Part of a small language model's weights: learned and rotary positions.
Each number is 200 + 20 x the weight over the matrix's rms, rounded and kept within 0 to 999. Layers, rows and columns count from 0.

# q: layer 4 attention query, 384x384, rms 0.128, rows 128-180, columns 320-383
# k: layer 4 attention key, 384x384, rms 0.13, rows 128-179, columns 320-383
q128,216,177,220,167,131,193,188,204,208,167,205,191,198,194,182,182,212,213,204,218,186,217,206,214,203,190,204,192,205,203,191,227,217,212,180,217,167,232,214,201,176,191,213,168,198,196,196,203,192,203,203,219,197,193,202,210,188,219,196,240,221,202,182,189
k128,197,185,216,198,194,204,218,190,179,203,237,206,190,178,177,196,209,197,197,189,224,185,193,218,208,190,240,195,190,191,230,175,216,184,183,222,211,181,200,188,180,214,187,216,200,186,194,179,162,192,193,206,196,187,222,194,202,206,204,174,204,222,240,220
q129,195,208,189,208,201,184,187,239,207,207,209,179,199,213,198,192,214,198,196,197,194,198,224,209,206,192,182,232,201,167,236,199,213,206,180,220,183,216,209,189,207,164,216,206,220,199,180,185,215,207,196,226,190,200,197,226,178,215,167,186,192,197,162,219
k129,208,213,182,176,178,199,182,203,201,215,230,180,224,196,216,220,206,194,174,210,217,200,207,220,199,193,198,211,201,206,196,204,192,188,178,211,196,194,199,188,152,194,222,195,220,204,196,203,180,205,206,221,190,191,199,198,201,192,217,231,195,207,205,191
q130,210,158,189,179,203,189,128,216,210,192,207,176,185,199,178,187,198,180,210,191,212,218,206,200,208,230,206,186,224,172,205,219,209,186,206,192,183,197,180,213,181,197,205,214,169,208,158,209,185,208,244,180,238,213,215,226,216,216,196,212,209,179,182,180
k130,188,225,198,221,205,217,235,208,197,177,199,212,196,214,203,191,215,214,214,197,218,177,220,152,184,209,200,200,205,226,221,194,195,203,227,172,222,199,197,171,212,206,181,171,234,183,244,208,205,214,182,232,183,174,209,165,193,210,151,200,197,241,219,189
q131,178,197,216,215,184,202,177,192,226,201,227,189,188,216,196,173,208,194,214,201,205,225,196,222,194,207,189,232,212,193,189,215,214,203,194,205,183,195,204,190,193,188,201,209,198,226,205,208,199,164,198,219,206,201,172,205,190,209,197,190,185,183,207,194
k131,155,193,210,209,201,194,212,209,214,217,169,191,188,190,214,192,212,199,179,186,180,245,200,230,196,185,215,190,195,203,207,167,217,158,215,186,208,227,198,217,183,187,165,190,216,194,176,193,188,185,183,195,208,225,192,206,197,166,207,213,185,199,199,190
q132,194,223,205,188,198,220,191,183,216,157,198,189,188,209,211,211,217,179,201,205,180,186,222,207,201,213,226,210,208,179,187,213,199,215,203,197,186,191,213,208,214,208,208,220,184,219,199,209,191,202,196,184,167,234,214,196,210,220,204,196,182,204,241,201
k132,213,202,231,181,244,211,207,216,178,189,206,222,196,208,173,195,192,217,201,228,224,200,182,185,219,182,188,214,216,186,186,204,211,226,215,206,220,181,172,169,190,224,198,196,203,191,237,201,219,187,193,165,183,167,223,205,213,213,200,181,216,176,203,203
q133,209,200,202,185,158,184,206,180,174,195,189,190,183,197,245,173,200,192,223,196,174,195,180,191,192,183,188,204,200,248,184,226,202,226,168,218,171,169,212,187,206,164,180,197,190,188,170,200,225,190,186,221,164,237,182,206,184,228,178,216,206,193,197,227
k133,167,200,239,229,210,227,232,241,192,201,211,209,210,210,198,195,228,140,197,192,183,214,192,197,184,230,241,227,167,166,186,162,224,184,241,225,240,223,210,205,206,228,185,204,217,210,228,208,215,174,168,191,174,170,200,191,219,209,192,218,189,204,231,207
q134,168,194,201,167,201,206,216,229,217,132,188,240,200,197,222,165,202,215,208,179,189,169,199,180,195,210,229,222,201,238,195,190,200,199,188,177,201,145,192,226,213,217,157,205,199,205,209,205,218,192,174,216,209,222,184,178,203,208,200,183,227,187,194,223
k134,205,191,210,192,179,167,190,180,212,199,213,159,238,195,225,220,183,190,171,184,210,204,164,204,212,225,170,197,203,208,219,175,198,204,172,205,198,178,176,195,196,224,239,201,197,231,201,209,195,196,235,208,231,200,167,187,218,158,198,194,165,207,192,203
q135,173,201,223,200,200,197,228,217,210,206,211,213,192,181,177,175,222,190,222,188,185,233,211,194,191,179,175,216,216,182,206,208,209,192,198,225,195,191,199,187,233,183,185,246,177,181,208,200,204,166,181,173,208,178,202,238,183,221,194,215,209,156,205,221
k135,187,189,210,203,211,194,181,200,204,218,193,207,187,205,202,213,216,162,199,228,202,147,192,175,210,176,208,207,230,202,171,207,183,200,195,184,222,188,234,207,175,190,182,203,195,203,198,201,200,181,216,222,206,189,216,156,190,195,182,208,207,224,202,200
q136,190,216,207,180,221,212,212,221,206,171,189,222,208,209,204,178,217,178,174,205,219,172,223,213,187,195,209,193,203,205,199,202,201,192,204,199,214,208,211,234,191,219,203,208,208,207,221,202,179,188,170,214,185,222,220,202,221,220,212,213,213,213,217,205
k136,204,196,205,268,188,177,190,198,219,188,200,216,217,201,214,182,173,217,182,219,167,198,197,185,201,222,196,187,207,186,198,180,173,230,189,221,214,205,191,196,190,184,215,204,195,200,219,181,210,196,200,180,172,213,157,215,185,168,179,193,193,209,190,230
q137,218,187,194,197,209,163,205,222,197,195,211,211,195,189,202,193,222,180,213,196,176,225,188,199,206,208,209,161,197,227,174,188,208,222,244,197,196,203,187,173,199,185,185,200,159,206,174,202,221,212,186,197,200,179,220,199,183,197,200,205,194,162,185,193
k137,180,201,162,205,193,196,210,176,204,180,188,228,199,207,228,198,222,212,191,221,193,199,220,207,184,192,185,207,209,188,218,208,211,183,182,224,190,140,242,243,207,205,208,228,185,176,215,213,160,169,195,201,210,204,215,197,206,217,158,202,194,197,223,194
q138,181,202,203,218,217,203,203,215,187,225,213,220,184,235,198,198,180,188,186,178,215,255,210,172,230,205,194,219,182,174,214,194,208,172,189,214,228,193,169,166,196,198,166,189,192,186,226,208,174,215,207,194,194,212,192,239,188,198,175,191,199,190,210,182
k138,167,196,163,209,199,229,235,183,195,239,180,196,189,183,196,199,203,224,198,237,196,200,184,229,197,224,215,201,190,204,177,211,189,226,209,181,171,210,212,252,199,223,191,197,207,196,226,209,235,187,210,179,192,197,168,177,191,190,248,182,204,216,191,211
q139,192,205,225,221,210,177,195,185,192,188,227,200,224,216,191,208,169,165,205,188,202,211,217,167,217,193,190,198,184,184,237,199,185,207,195,185,209,186,171,195,202,212,202,241,177,208,183,209,193,183,230,191,214,214,197,175,188,200,171,246,170,182,191,218
k139,213,188,177,197,206,213,244,210,191,213,214,173,193,218,209,193,190,161,209,198,214,202,191,234,209,219,175,222,216,218,201,190,215,179,196,219,173,206,178,177,197,160,211,172,212,201,210,218,176,182,170,205,210,198,180,177,239,184,185,189,183,174,198,204
q140,216,203,217,200,210,196,194,213,215,180,182,184,204,204,192,183,209,195,223,205,166,193,193,227,227,212,185,190,218,181,180,195,204,171,204,232,172,191,193,212,186,208,196,150,182,183,222,217,199,206,202,188,183,227,181,192,161,204,206,230,223,230,206,217
k140,176,195,170,182,188,225,170,174,215,212,209,212,215,182,209,204,185,174,231,192,192,199,195,183,220,201,210,208,178,174,191,200,172,190,208,202,214,215,227,208,205,214,193,192,193,186,211,200,212,190,195,192,188,174,226,179,216,196,185,169,188,200,173,190
q141,192,198,212,207,181,184,220,243,191,184,227,191,195,183,221,198,183,205,194,201,216,210,194,163,225,199,215,205,195,171,210,180,221,178,205,206,204,194,209,190,184,203,171,177,232,234,217,218,184,221,210,242,226,192,216,210,183,207,205,220,189,218,215,176
k141,215,220,235,202,203,179,181,203,225,203,202,186,224,234,219,217,213,188,185,218,198,166,177,212,212,185,206,220,180,237,195,213,183,200,196,207,216,210,196,182,192,206,177,198,218,210,156,207,189,232,192,163,189,205,181,211,189,194,256,179,199,188,166,214
q142,185,247,204,203,236,224,208,198,200,213,208,212,251,203,214,201,213,199,202,216,178,151,173,213,211,197,216,195,234,204,204,186,154,214,224,217,181,208,175,186,210,159,206,193,199,207,189,194,229,207,187,171,205,212,178,210,231,222,197,195,209,212,177,193
k142,213,194,222,203,197,201,201,220,184,196,203,205,187,212,221,188,195,173,212,235,210,213,201,221,202,169,196,225,216,185,177,188,175,181,189,217,200,190,203,228,195,225,206,179,190,212,193,216,204,171,186,214,185,176,183,190,221,178,213,168,176,238,209,213
q143,195,230,174,189,184,174,183,188,204,186,199,186,211,185,226,221,175,187,190,205,213,205,222,192,193,175,185,206,184,241,197,198,201,189,198,198,219,196,190,196,222,189,221,227,212,213,154,205,216,214,224,177,207,220,221,212,215,234,196,178,192,186,223,227
k143,198,216,226,170,172,215,220,182,157,210,207,214,194,183,216,176,225,196,200,164,206,184,231,199,202,179,187,183,172,198,167,167,198,222,205,219,195,228,219,213,190,167,192,178,202,194,190,180,214,155,188,194,229,153,196,209,196,229,220,213,185,212,223,191
q144,186,207,216,213,182,168,231,185,178,193,196,209,207,201,204,201,190,175,211,218,188,193,199,236,163,206,191,199,234,203,229,171,208,201,205,199,215,174,190,200,172,212,242,166,201,192,202,165,148,184,208,196,223,171,166,194,221,223,214,210,185,176,187,229
k144,213,223,209,182,154,183,196,212,169,215,219,223,183,191,196,179,206,216,187,206,216,189,200,164,221,216,217,207,188,204,177,188,179,225,196,198,231,182,198,199,237,217,212,206,212,202,203,193,201,208,191,191,227,203,179,191,193,210,204,179,199,225,198,187
q145,209,224,159,228,220,200,214,201,185,176,193,193,189,208,195,163,183,189,215,177,196,236,213,216,204,205,201,187,220,194,201,179,184,204,205,205,195,218,209,223,200,229,216,206,171,183,226,165,193,189,180,176,206,204,204,182,196,230,183,194,211,190,201,215
k145,182,175,212,212,205,200,180,192,216,221,221,170,193,193,193,186,196,200,204,204,184,168,218,173,233,202,205,190,195,211,213,193,203,219,182,200,201,191,187,155,206,235,187,224,185,207,208,206,203,234,208,182,203,177,212,206,212,196,198,188,194,201,178,174
q146,225,206,172,213,183,194,182,183,208,170,204,182,197,201,201,188,186,221,183,231,210,189,173,212,171,178,202,241,193,237,165,190,193,208,191,226,200,207,188,211,217,186,159,205,191,230,193,177,189,206,186,204,189,175,211,174,219,202,178,186,217,178,198,189
k146,225,167,194,204,171,198,198,190,207,210,193,220,205,174,217,220,217,157,222,210,181,217,217,189,181,172,189,211,215,208,218,219,227,166,207,189,188,183,198,202,171,199,212,198,180,223,189,181,188,153,218,201,200,230,241,218,171,199,186,214,199,218,201,215
q147,206,208,204,194,177,231,185,222,203,198,218,188,160,199,208,215,169,202,195,196,222,188,218,216,221,180,182,230,168,213,186,209,175,194,196,187,196,188,145,191,232,186,200,219,209,211,190,191,213,204,201,204,214,205,192,220,201,174,210,172,159,208,171,232
k147,196,218,203,186,197,209,220,220,215,186,202,197,188,187,230,178,190,194,182,215,187,164,190,162,207,193,209,205,189,197,225,175,213,181,253,197,226,219,225,204,198,205,213,216,220,213,214,207,221,202,199,202,204,213,188,213,192,198,181,232,207,186,206,175
q148,182,206,161,230,224,207,207,204,200,199,179,211,192,231,212,195,200,178,182,206,194,202,239,201,197,186,188,190,196,205,210,182,216,171,210,225,199,230,213,195,200,148,212,225,210,178,188,255,185,207,218,201,230,213,185,202,181,188,194,202,226,201,232,217
k148,211,179,214,217,223,196,211,212,181,211,198,172,201,205,208,200,173,197,221,213,161,183,231,193,202,186,171,230,214,210,194,206,218,196,219,173,213,191,192,171,228,206,197,181,234,207,213,200,186,212,165,189,174,197,191,238,211,195,209,196,179,196,158,192
q149,169,230,199,206,213,206,206,194,202,187,207,225,222,198,187,215,204,227,197,172,200,203,209,199,171,202,187,201,155,212,188,215,201,223,184,149,208,192,203,260,246,170,200,217,203,197,192,167,211,189,207,215,176,202,177,218,192,190,196,188,202,206,202,183
k149,215,201,209,233,207,229,194,189,182,217,203,189,195,198,206,214,210,201,225,219,190,200,203,165,230,188,208,198,196,180,212,198,195,175,188,232,207,211,209,207,195,191,172,184,182,220,186,209,224,207,187,198,188,206,200,196,160,209,178,232,188,203,226,183
q150,218,170,194,198,200,216,221,196,213,223,198,220,181,195,169,188,203,218,229,223,206,190,233,222,192,202,181,200,228,215,193,205,198,202,203,210,178,144,187,172,179,191,251,171,188,186,218,227,219,158,207,191,212,162,231,203,194,207,163,202,228,239,206,206
k150,209,202,204,170,201,217,225,214,197,159,212,200,186,218,206,202,214,192,184,201,220,205,211,210,214,181,208,174,136,194,189,175,174,214,182,187,213,184,187,224,197,174,174,217,193,213,205,198,180,215,204,192,199,197,192,226,185,189,176,223,229,193,212,206
q151,188,190,205,210,177,214,187,243,207,199,211,211,215,207,182,201,216,224,205,225,184,192,224,201,204,191,162,194,190,172,204,186,174,163,180,170,222,179,228,167,176,202,184,222,189,179,226,192,193,186,221,214,215,199,223,195,196,170,200,193,236,173,225,205
k151,208,221,200,178,206,180,184,203,215,231,195,197,162,201,215,200,176,213,185,212,182,237,203,196,187,183,205,185,180,219,217,168,208,195,194,169,201,193,201,212,236,193,192,196,188,194,217,180,241,200,185,183,196,182,215,215,195,175,227,199,191,233,208,169
q152,212,209,146,172,205,210,169,192,203,197,156,236,225,170,194,204,193,172,197,194,195,229,209,184,188,220,223,187,198,214,207,174,219,201,214,203,187,196,194,188,206,194,177,199,156,186,200,187,188,215,204,229,208,208,175,190,175,185,168,175,208,214,193,189
k152,143,193,220,219,233,213,214,177,186,195,182,181,190,207,179,173,175,186,205,192,186,170,191,188,220,231,193,205,199,210,188,220,181,184,205,198,191,222,206,227,174,222,189,212,218,217,200,236,205,220,195,191,181,194,172,216,160,210,198,199,210,219,181,197
q153,193,204,184,189,231,204,194,175,224,213,192,189,195,212,227,201,186,185,229,207,181,227,187,191,198,185,218,178,230,191,149,184,151,199,210,211,195,195,193,168,211,212,209,240,205,231,177,220,195,191,177,192,175,200,219,195,164,219,193,193,220,199,218,194
k153,186,197,169,203,212,196,177,234,196,218,210,183,189,195,218,180,226,230,231,222,185,176,193,227,182,212,164,209,177,215,212,181,207,206,209,185,221,180,190,227,202,156,184,208,210,196,197,201,174,192,258,205,210,190,187,212,201,162,205,195,205,207,201,207
q154,195,197,158,212,196,228,181,214,211,204,207,214,190,174,205,201,214,158,181,195,216,211,225,198,188,170,194,214,184,170,194,190,195,195,185,205,217,224,185,174,193,213,206,233,203,202,179,225,202,216,206,239,187,204,204,192,222,167,216,199,200,165,198,210
k154,204,192,217,210,238,213,221,197,189,187,186,186,191,206,196,222,215,207,173,188,179,192,156,210,178,249,210,178,172,173,205,200,214,208,210,206,168,178,181,222,220,223,202,190,208,215,181,206,186,201,176,207,219,173,159,190,212,195,194,208,224,195,214,204
q155,194,201,198,219,203,210,204,200,214,207,200,175,204,177,195,193,186,197,195,224,190,217,188,196,202,212,208,183,216,213,231,205,212,211,173,166,207,218,193,199,199,206,208,217,208,169,218,195,188,161,217,204,181,186,184,214,209,227,211,183,188,149,205,204
k155,182,190,189,191,228,194,222,189,206,215,190,230,178,187,214,201,186,195,180,185,229,188,227,218,178,206,203,191,202,196,183,191,210,162,220,213,190,207,197,225,196,207,153,191,186,189,209,187,216,148,225,198,202,188,205,170,195,211,238,203,175,186,214,198
q156,153,211,214,205,177,195,181,192,218,171,179,179,200,185,183,216,186,190,180,186,195,226,195,195,187,171,186,189,177,198,165,180,164,190,190,228,183,209,182,188,232,187,201,199,203,193,189,205,193,212,209,210,195,186,206,228,189,170,194,198,182,193,233,202
k156,208,223,218,179,188,183,199,206,200,199,185,162,214,178,202,177,194,187,208,191,230,196,212,198,176,220,230,208,222,224,196,180,197,186,177,196,162,149,200,214,202,201,184,189,196,209,212,224,217,174,189,208,199,192,205,187,202,182,207,236,188,200,161,203
q157,155,191,247,186,210,207,155,208,160,208,224,214,195,220,189,197,197,216,201,199,190,172,226,199,205,195,168,217,196,166,199,189,177,174,172,205,193,238,176,190,180,228,199,213,173,188,181,159,203,162,179,196,198,182,206,208,231,204,192,204,169,181,205,223
k157,204,219,211,170,192,195,225,217,228,224,171,198,204,175,182,219,227,230,223,213,155,222,229,189,167,225,178,188,181,190,218,199,197,219,232,192,193,190,194,212,215,207,195,182,194,194,221,186,203,185,194,182,200,202,193,204,245,159,235,169,234,206,233,191
q158,171,201,213,181,217,213,210,160,227,175,196,163,191,199,193,175,219,226,206,214,195,216,192,193,196,218,202,198,226,184,214,192,196,188,201,204,211,204,207,213,216,225,217,195,200,207,197,209,207,215,229,227,175,160,178,197,219,218,187,186,218,220,209,186
k158,203,179,214,245,218,198,188,235,234,227,190,191,183,216,202,236,216,187,184,194,206,171,191,226,218,221,192,195,207,231,231,218,200,189,205,211,194,185,209,184,212,206,203,185,187,219,196,168,215,226,193,211,134,228,203,224,210,193,178,229,189,166,197,218
q159,188,218,199,183,197,214,178,187,204,188,198,179,211,239,214,184,202,215,209,216,192,210,198,196,194,217,188,205,204,186,211,228,219,187,185,174,182,240,205,218,192,240,189,174,212,214,201,205,213,217,214,204,191,213,210,183,212,190,212,162,198,212,194,193
k159,225,219,200,204,212,188,236,184,199,191,211,226,193,165,188,213,202,213,201,196,198,215,178,213,202,185,209,192,215,180,193,193,201,200,159,176,192,184,229,211,214,211,196,236,186,206,184,189,166,212,224,200,192,173,204,205,190,204,198,195,209,169,187,210
q160,202,181,198,171,200,210,171,196,232,237,233,203,201,189,212,212,209,180,174,169,194,201,180,201,219,185,202,174,192,222,189,194,204,211,169,197,208,192,175,185,207,191,197,204,178,141,195,216,210,216,214,174,176,197,169,219,194,193,198,179,229,223,229,191
k160,215,179,219,221,224,186,175,193,198,183,229,210,196,202,186,209,193,188,191,238,188,194,163,178,180,206,211,221,177,201,166,223,203,184,218,183,201,189,207,213,230,198,203,173,187,215,216,195,168,185,177,227,203,212,210,185,230,189,176,203,190,198,193,204
q161,203,231,185,193,179,170,218,195,177,221,185,218,210,184,190,182,232,216,167,212,218,175,178,244,217,235,187,205,199,176,201,197,210,202,204,219,173,214,181,212,215,178,211,175,213,182,189,212,204,199,196,220,183,208,168,197,192,186,201,204,190,191,196,188
k161,197,231,190,192,197,212,230,216,239,188,189,228,208,205,188,224,195,195,164,193,219,193,186,206,193,188,193,216,189,204,181,187,189,229,198,210,218,199,206,210,174,215,223,220,178,207,206,207,204,184,191,170,200,218,211,176,193,178,199,178,209,227,192,222
q162,196,211,172,232,224,212,202,210,188,230,178,176,182,185,203,212,207,216,183,194,233,154,219,177,211,204,191,182,227,199,228,177,200,199,172,197,189,190,250,232,206,177,218,185,204,210,200,180,181,221,187,196,216,202,210,214,178,237,172,204,200,177,177,166
k162,169,201,204,189,213,212,195,208,207,197,213,206,238,192,216,188,191,209,165,211,182,191,179,210,214,186,198,216,202,204,200,209,217,196,175,209,218,210,170,170,191,193,205,227,217,205,173,179,227,228,188,213,211,186,196,206,184,161,167,186,205,207,220,207
q163,201,194,205,183,172,176,196,184,210,186,207,182,197,186,211,212,224,168,188,199,210,180,215,184,217,185,201,228,200,211,211,189,186,168,192,216,199,149,246,210,215,211,174,220,200,201,209,196,180,170,213,182,241,223,228,205,183,187,198,208,221,194,196,172
k163,207,182,226,219,199,196,176,180,226,204,209,168,186,207,213,211,198,205,182,201,186,200,171,200,203,187,197,184,212,210,204,206,199,194,201,214,180,211,176,181,187,202,192,216,158,225,208,207,204,205,211,182,189,213,206,177,204,221,233,168,247,199,201,220
q164,223,213,151,197,196,205,190,216,175,210,202,176,194,203,232,195,195,196,200,195,170,203,219,209,210,190,203,193,168,196,211,171,213,214,190,198,230,176,213,163,196,189,194,185,214,201,200,181,227,185,214,199,194,166,197,176,173,194,212,205,188,176,173,195
k164,205,198,194,203,202,197,198,200,201,169,200,206,169,190,210,223,222,190,177,213,217,180,171,211,210,209,150,205,222,223,216,213,187,193,199,221,224,173,222,210,166,210,165,205,209,180,189,172,212,203,227,166,174,194,177,184,196,185,185,149,216,170,189,216
q165,175,202,186,176,205,212,226,213,242,197,206,219,201,188,191,194,219,171,207,202,192,206,171,198,168,182,199,238,195,176,213,164,194,210,179,219,195,187,201,189,189,216,203,200,194,184,194,189,202,179,201,171,202,160,208,196,212,194,169,199,204,170,187,213
k165,215,164,209,214,194,188,178,213,188,192,198,191,215,190,199,190,214,208,163,198,166,211,212,177,189,204,186,214,206,197,206,185,182,175,184,177,205,185,196,230,210,175,192,209,169,206,221,189,198,191,215,192,172,215,194,173,237,200,187,185,192,190,200,229
q166,197,186,233,182,254,225,194,237,216,173,225,210,187,215,215,195,232,195,160,214,164,214,212,184,191,206,191,228,198,249,200,225,175,199,207,219,200,230,199,193,200,203,197,205,233,211,206,213,182,158,233,197,203,172,197,188,191,185,240,219,212,174,228,213
k166,220,205,204,197,217,190,214,180,182,192,206,185,201,171,202,211,209,233,215,201,214,195,205,215,199,198,183,180,226,209,193,225,210,223,172,160,206,205,195,207,195,171,212,209,184,210,160,200,191,205,222,176,189,222,181,213,193,188,220,250,189,213,181,196
q167,235,206,197,205,212,231,215,174,183,211,197,226,201,246,189,207,194,191,206,200,207,228,231,193,190,215,223,199,192,206,184,185,195,193,208,183,200,210,182,181,178,200,203,199,216,220,221,208,194,225,215,207,221,206,204,195,196,203,219,222,220,201,192,178
k167,197,190,150,219,227,190,187,202,210,202,211,191,221,199,215,180,216,230,188,213,179,217,210,213,197,179,198,192,209,189,181,198,161,186,161,172,227,175,196,226,201,200,198,217,230,218,216,175,195,197,206,232,182,194,180,213,208,219,197,173,188,233,229,167
q168,243,232,217,193,216,193,202,184,236,179,187,200,193,191,185,189,205,216,188,192,206,218,175,201,193,180,220,199,181,194,165,193,211,209,185,168,218,197,202,236,183,213,197,187,198,246,196,194,217,173,208,211,191,185,189,207,247,209,213,210,203,225,184,175
k168,221,206,202,207,215,206,200,199,186,195,217,206,215,210,176,222,226,213,172,203,202,203,205,214,215,209,153,199,224,210,221,209,211,192,181,187,207,225,213,195,246,165,197,189,206,206,202,211,199,213,170,231,201,215,188,209,185,189,198,174,202,188,206,219
q169,202,214,236,201,219,187,186,208,210,235,193,196,177,207,207,195,179,213,172,180,211,203,217,195,201,201,215,207,215,215,205,197,203,186,205,173,218,242,209,207,224,183,201,215,190,196,223,205,181,205,223,183,203,194,192,210,201,176,201,228,235,218,210,213
k169,171,174,196,199,209,209,185,209,235,205,194,190,207,235,195,217,216,190,211,182,206,202,190,229,175,208,193,198,190,215,187,185,197,203,211,219,191,234,211,217,185,230,205,196,210,178,185,201,208,238,183,217,189,194,206,174,217,214,194,178,206,193,165,169
q170,196,202,190,214,188,210,217,220,209,195,187,211,211,205,196,178,181,210,233,200,192,199,200,203,201,182,225,182,211,191,212,186,214,202,219,228,218,196,182,200,210,188,213,198,204,210,184,178,208,200,186,226,165,216,192,207,212,178,195,208,203,175,160,171
k170,214,181,172,222,197,213,196,221,208,194,197,170,189,195,207,212,205,213,147,206,226,201,209,190,193,211,202,201,159,201,204,188,199,215,225,175,173,189,175,202,244,243,189,174,208,190,208,212,210,183,197,200,205,208,197,203,224,188,200,167,162,208,199,201
q171,189,191,215,166,223,190,186,200,226,178,185,203,227,178,158,219,166,218,216,200,183,235,197,192,205,202,176,205,190,186,206,193,204,212,218,203,174,195,207,196,218,219,204,210,189,213,200,182,220,195,188,209,187,209,171,191,214,161,206,200,217,165,222,204
k171,226,167,216,198,181,187,208,221,186,179,183,207,209,247,192,206,227,223,184,205,186,174,192,165,183,192,181,207,227,185,195,196,206,186,199,204,185,212,202,188,184,212,191,200,201,200,230,201,223,199,217,193,191,201,197,180,201,200,195,219,183,200,186,174
q172,192,164,193,199,192,225,196,224,197,202,205,183,220,204,168,199,188,195,197,191,190,192,176,199,178,171,224,222,181,203,189,196,223,204,211,183,202,204,189,212,223,191,187,177,196,211,189,188,256,219,184,218,203,154,191,200,218,206,193,206,199,190,213,183
k172,201,213,208,183,202,189,169,205,186,253,200,203,179,196,238,207,180,188,192,211,237,191,166,204,224,201,202,207,190,185,178,220,205,184,211,178,192,202,190,196,181,168,205,219,198,177,217,207,212,176,215,202,176,199,197,182,186,162,208,195,195,198,202,177
q173,203,183,177,241,189,200,200,189,195,178,195,177,206,220,233,208,203,185,196,187,196,180,211,202,210,186,177,186,205,171,230,194,188,191,198,205,202,190,218,188,196,180,216,193,176,192,211,201,191,187,206,205,163,211,168,184,238,178,215,229,166,209,184,219
k173,203,221,168,180,196,229,227,233,208,217,208,195,192,192,188,192,194,199,191,201,223,183,184,177,187,184,200,183,202,202,191,202,200,202,179,199,178,186,211,215,235,204,225,192,200,197,217,196,215,218,226,239,229,187,171,222,198,204,222,176,207,236,198,208
q174,188,210,187,212,219,174,218,215,242,181,207,234,190,178,207,205,167,199,199,186,221,200,195,202,184,155,216,183,197,225,186,197,144,196,227,192,174,172,210,209,203,175,198,199,163,186,232,207,186,181,210,178,212,199,196,207,201,198,203,195,221,198,179,178
k174,205,222,198,218,206,180,216,194,223,229,228,202,194,207,209,176,216,198,182,226,206,233,203,209,217,218,175,215,178,201,220,217,217,190,197,200,209,223,210,209,224,207,192,207,198,216,198,168,191,184,182,195,208,200,200,215,210,148,194,200,173,210,168,192
q175,180,193,231,205,222,188,172,196,185,182,189,213,189,212,219,204,187,201,189,166,216,188,193,198,215,224,155,219,197,205,224,189,205,201,191,196,210,193,223,246,218,212,180,186,209,202,228,241,211,200,210,184,196,184,192,207,226,195,224,204,204,218,191,202
k175,167,164,176,226,214,197,201,203,173,195,201,180,206,253,206,144,188,252,221,216,187,151,210,190,178,188,228,204,207,167,195,211,209,214,185,180,180,164,209,177,198,190,209,208,182,183,207,181,180,189,229,219,172,172,212,199,165,195,199,227,184,231,198,208
q176,174,217,202,173,212,193,205,221,214,200,184,229,222,198,242,223,227,213,198,223,194,224,231,194,222,174,198,189,217,226,188,165,183,184,228,205,190,192,205,212,200,208,216,199,183,162,196,180,216,198,181,206,190,200,220,180,184,242,250,244,198,175,214,231
k176,201,182,222,175,179,171,198,219,205,214,191,219,174,216,204,232,205,209,193,230,176,224,229,233,192,200,158,222,190,221,210,213,195,204,177,184,203,203,214,214,204,210,187,160,192,192,229,224,219,196,173,208,201,192,188,186,186,176,226,227,209,215,195,173
q177,192,187,141,204,166,222,210,200,230,222,210,215,189,204,172,223,197,196,185,191,206,204,178,176,182,191,199,200,199,193,226,223,191,198,215,189,185,219,199,209,224,166,162,205,192,222,227,184,203,210,195,193,219,196,209,212,233,216,166,211,226,252,240,206
k177,194,199,181,196,190,176,206,185,184,191,212,185,220,202,217,166,195,186,210,199,224,218,203,210,228,180,219,195,193,199,206,194,178,194,175,223,218,206,203,209,206,193,180,194,195,234,185,236,220,229,188,175,211,199,216,184,189,205,192,227,196,201,189,194
q178,205,159,204,203,228,200,173,174,196,209,165,209,186,182,202,164,212,207,200,223,207,203,206,185,197,209,183,187,199,203,192,209,186,197,200,188,166,214,175,210,212,211,181,204,176,194,190,217,177,237,176,171,208,191,196,218,216,192,190,209,150,221,149,232
k178,216,187,185,220,209,217,177,199,179,204,212,233,231,218,192,223,171,226,212,205,223,247,186,206,205,216,173,192,166,204,197,219,194,194,202,217,203,198,200,168,222,203,201,170,187,194,206,221,218,199,193,215,215,165,238,172,198,208,216,201,230,189,234,204
q179,200,215,197,231,180,210,203,165,205,227,182,206,178,192,247,208,201,190,172,223,198,195,224,166,211,188,212,186,255,244,193,202,186,206,190,185,232,232,208,181,187,224,171,204,151,176,198,204,192,216,199,205,190,190,221,218,199,203,218,219,218,191,194,191
k179,198,189,193,205,160,196,195,208,213,213,189,195,214,226,202,228,196,194,203,177,196,230,211,195,200,200,216,198,200,181,174,254,222,209,208,192,165,194,207,201,213,183,197,183,212,213,206,165,239,216,195,204,195,182,190,195,186,236,183,182,182,220,206,180
q180,198,198,233,181,220,191,190,196,190,233,200,212,149,204,200,191,209,228,174,184,217,189,192,219,197,210,186,218,204,182,183,203,209,191,209,186,178,207,185,183,227,190,199,172,192,208,196,188,191,156,214,197,222,207,202,207,208,200,208,225,202,165,196,193